{
  "n_kv_head": 4,
  "head_dim": 64,
  "activation": "gelu",
  "norm_eps": 1e-06,
  "qk_norm": false,
  "tie_embeddings": true,
  "optimizer": "soap_variant",
  "lr": 0.0099,
  "final_lr_fraction": 0.0,
  "doc_mask": true,
  "z_loss": 1e-05,
  "train_tokens": 444800000
}
Each number is 500 + 50 x the weight over its row's rms, rounded and kept within 0 to 999. Layers, rows and columns count from 0. Numbers have three digits each. The size before them is the row's rms in percent of the matrix's.

# layer 3 MLP down (transposed), 1280x256, rms 0.0514, rows 1265-1279, columns 128-255
095:669540520474499492438447470546425485520518409447570509466547552402519546479515493505509427505576468376513467552498439476424495512434464435576558482490480535559433438485500484512487452455496463551538395464505514483501396553481470587473480510518524428480499499469512514450534493508516533412511513550540501560537436498499489527496476572552509487520556561417564494479558597415478516519517
104:470535498505553490504504489459479541481420527465478525402493576576549426452483538531531487399563486548413598470598475442411477497468494496479499464451543466455571551527537506519572495501486474431472408423455471471488581578494505579473453440524575534501470534461559503506571481534465566445568482438510471546475474508512436477438523460570491585486516485415458405603500377519477572461490
098:511584539455504515473444528595523419505617395511486428532542477549529469528480458561521434527552518430470531537491405503493556534509444505408483526451523486499504498480543435489555447523440474422498411428508414461503526449564412541487520461584490437441553508532592474432552446481581418446451473552451503599493577453445533561549533522382537524529465466513415521476531493516451507524522
095:569524457550550536474530533446519429419590569527539482496470590502554529475464484448531509530538570481343441522505523467518527514505546483458558531526512574450473495616443547510393576518569523489443492519503500454504404446452511412449574428408586525580504499525494461443501533458515535454528496504518601405458546501479434396468501456412483521474494533494510377508541510559568592537389
104:512495562519491517433536421527478459502446514545521429543483471497556486447423565552445516454553569477484516467452480533536469673504492532467540482438459429500583435524476461471559460457494533419531427391539495614540530449502585508485555489502486507509439542554521499540522551484526567513427562505489435490472453440497553538513464463350474540465511610438485545573451493566518396508466
102:463509435454505487511471586528518474590449538524542424369441477503448477511564408510471472462524536495505483500426466518445558491450584426570516553533425378433436534544525506471500498559422540564504491488417486457506551486458470574474466479505508496499469497483429551509461593550480469534502501516524553563470519522472550506567470550591539536572528490461469450579452517506611511459536
099:496526454526395524400531398533573536431520556503534538485564491477507450550561482430439530559564449529505430514504471463460506450442519520498530511486482557471476500434561548512548506470500542420468464548363527511533468417474442505468494345449476416483554404544451526424492508503571452621518489526435552541449516536525514442523424527436552432551590443522580480442460464501475539437563
093:411576475566522392433563435475569496471642447511520450441570505534491550527538455456508453521471457474486361419529433458505419471463517469478445532507455531519479436476453439571475497455518466525585481479425501455426538441499513547330485554542454527472529424545517491421499536515455554451450532449515518455526469444543522418478459460445508470507409499543586468529499522543574570508549
104:508542428463491390481479519520502556473498460455537527527532514478460476522531529519525520543614532353415492490498540582457608510502463468501437482466563428429521605546426437458522614522495417404485454514509449534474532595541342527499506562469407491465506476538420472441504563516438522465476461577485480469552492511429508459511572530442423499519470476609557471451551497521425508572485
097:471588500503512488528528554434491426516431505456545548476450369441487462493541474477449579495492521529492409452499425510520455436500505550478635585511447530547444472479539517593402450477626564516540447508502622497413487514414551483468455481498539597467448559402550496492533456502481461499489558561511553507605561535463518499553418424492453582541514500476523445455435482551488425334531
096:559543556465533466480444475427511465402470525506533558409541477472531504628537440477508456568511645451417458498450522424507457524474507412415481566480530535525463415469481475504498544514598571516475461613413430493512478509526564514454444465504564586401595519579597586451438530491451546488644410473513488540500532527491468536537519501473523400415525413519555337443498454472576468454508
106:545542537469463547473501554557514443484491501496566567456525525481535520429412500577526633459456411466497606581547519553487450521501578544472450535536529603480476444453349515483530531463560468458484470485575458513551539501585501489448552466557484496497538412547472515557505496424483453469491623530579508546428514505524554477387494500430473348510349507435510537397548443470533449511529
095:454414512452468443478540481518528419570474633577486451593545495550451548446580540545530523541535443516568495504444473426383541461472490515563454521444495435524555541605391581542534470446598551522416444457457467529477514481498562480519543517489508558489419404424512446436510438567430436488491478502487563461504465569526496537468459532451500509553516474534456480479488505460395520517501
100:504484582605468540463486478484386540552564528632322506616558534542569496450542422570480518528590561518451511520408583510499408538493531493466451477515473515463524503473567425448565515467530444478475485477563528495479436543510449482523552602569485474458529424488510498487483488556512603530562486527527496502506539496395449452590560529486559524428516553503460428428496508536469508517577
096:553473500506481501483517483598586494458489461512521552553526485541551427458528557604584438495568573412554541527409433493494517541521533495519568462496435516469524501540617486388505464426463568510499542397487433514533532495472568554501484409466519503444542575458557475509463442443530514527590567586575498591510480561475476479463537471553602477526537481469504554419547534588414570438523
# layer 3 MLP up, 1280x256, rms 0.0514, rows 1266-1279, columns 128-255
101:634524519497571576485471566496474452466524505448545440514477544524516498448448471505561504549475454538506504476576405474538535552593354521534628522491518510492435561530590514557436535444490488529563611546540485507455507545519518508542525508383481440587526515434513383504426505518545556485413497464435498552485456556543521573441556548472518496569514553458559395469453534541549467493489
103:487574563475546398522526441487477512478469529505474505476519507575417460506485482490509491526460541460515473499564552457402443489519518459463472517552492558504516600550458486553451432429488485516503502515464557531500446565523476465550570530354480537490469465513497501488465435551521508458573496497496587537461509397501528425434398452538503528464444507497467531465406543424557535563427
097:422465485562506550595528504481454547570543497552466459517561454390526511480434451463553437438427554461478491446454479510546415477489536514565537588524604559538493393562503544460608490472475594505502417509493426548490528577448540512595450480459468471522526421444553518562437481483547512500559504547525522501474469551438443407499489497467555506454475535481457520535500586535462516501463
111:544512476527514438519470491512548516558531499536397545452441422414531502459500492553554588491497545541482613545430449573469431453484492484489501553446476446445545497613467547464558496485614393470517429609557452490483464490437444485604427595549553435491448462510494481462538529479504519466508509474539474476464532531485552473534439502471425587561499398499469539424499512492499536499510
099:650487537532550496479370461487527533414620527464480478554519526465526574493426605508441456477545424503528523494503437495541428510532516482596431503551444574558483523358485494512483444467449567582497440489451513532512423571516434545436436488471528524492425523469498560401446495521465513565595509570543454515545539606422490614578525646566422529481496530557506459470527518503558388566579
101:508487468442458540501505559517498446547492459635547526528469474455450460511462418542510508564460476460534619461510546531566474531461537527474425479447544451523464478554393485468549480497472446493542501532434400483489575451506604398440582530572534508537493482513520523541457451391417444510530504446511533491544470567534517511598553522578425408540456536518456451492531458533451395547528
094:506433438444484508562479485418533577532387500499504493571537424457514393451487561506564492494517473577517522559499585485491530518531453462601450421479528519480518611581523561457517494620510510460423480570457472496582447581524479549527528476533560511506560490442489541515572568482559494527423470510453522535489557559403504463566438562583520524477509598425440540479446548493389498475425
101:527471531547533491473519505594495501528451553532527478523517510557484427461448521484518418535483402487578534493535447495590482461579456500577431441561516568528487486480540453406475516524491454456428466575457517454462616395490513563546494470529568445542574500475575519455506488563495469568536523496453542449525418458436510542400388450480447472535482481538584539433347542538524530472492
098:540527527418610576449509487512525558475542529512432480532549431467534355563423493482526423506547435497447540602553517391454463533524524550468491469433481440437519511492512477392549541480458431578525493549525474538556420546442460520500504473573511397520434484551453595486465586488532603455490558582522560543468515599466527545431487522401551454496484551450443538526461560566541473574542
099:521467624535412458449556470546500529529534428577509561447524527525541501419457411587616589497495532472449537518534527565468495514443573557504514505426467555504429453454435505520606558543469558530610475435523587493466491570478484410540486548486489479535463485580540477504439487474437498434494419486523412518433473380535491544469435526545495546516467497516558466457550532555452560561523
103:481493346489542510535494466409499486531519587445465482551521484538520418516574555452458375427537571483532538547480426550560491540436391538449514499492475578544376468502434403475502593477522405507543567480503503544470536515436480461490544503454543544464394459519513414491542515525508561534376507488447559521552452462509549485498453548419536543510495438493401487498522438546436346547485
101:496477517438516541426502500485406439488571504490606473516527506505582393500453537506500536500425529495481466503520546500482552472527467465526475599566359555558556463566440402419498526511459479443452391490526498468504499525567447540647535548535544512538479567490472557517458543521550547406513475546516476448460496514451477493494472599471551486523500463517519581542427446508475446440391
098:484627467433423513571591452471581488488541532496573560514527525516517541518547522490491469515455524471498573515470493517460486490499510372460447593501555507464527509388454512448510486531508431505529500545579462553501487438516483469553452450544471507383561504531570469437463475444498547383570448539499591539587436472454475565512545550562484417561471533465611592562558519496522518544499
099:485516444455465538365440494542526487515559502501416389411512514565472545574450475465461557503494610542533458481520475520406414449460497552556407473482625500542447473576532499498520524487509408535396464609485472495588525548471579562479576528566489479542439537546518398402494570491415535449430527498554507505591549482499502459503415492491532360488504455514447480496613402573559487570500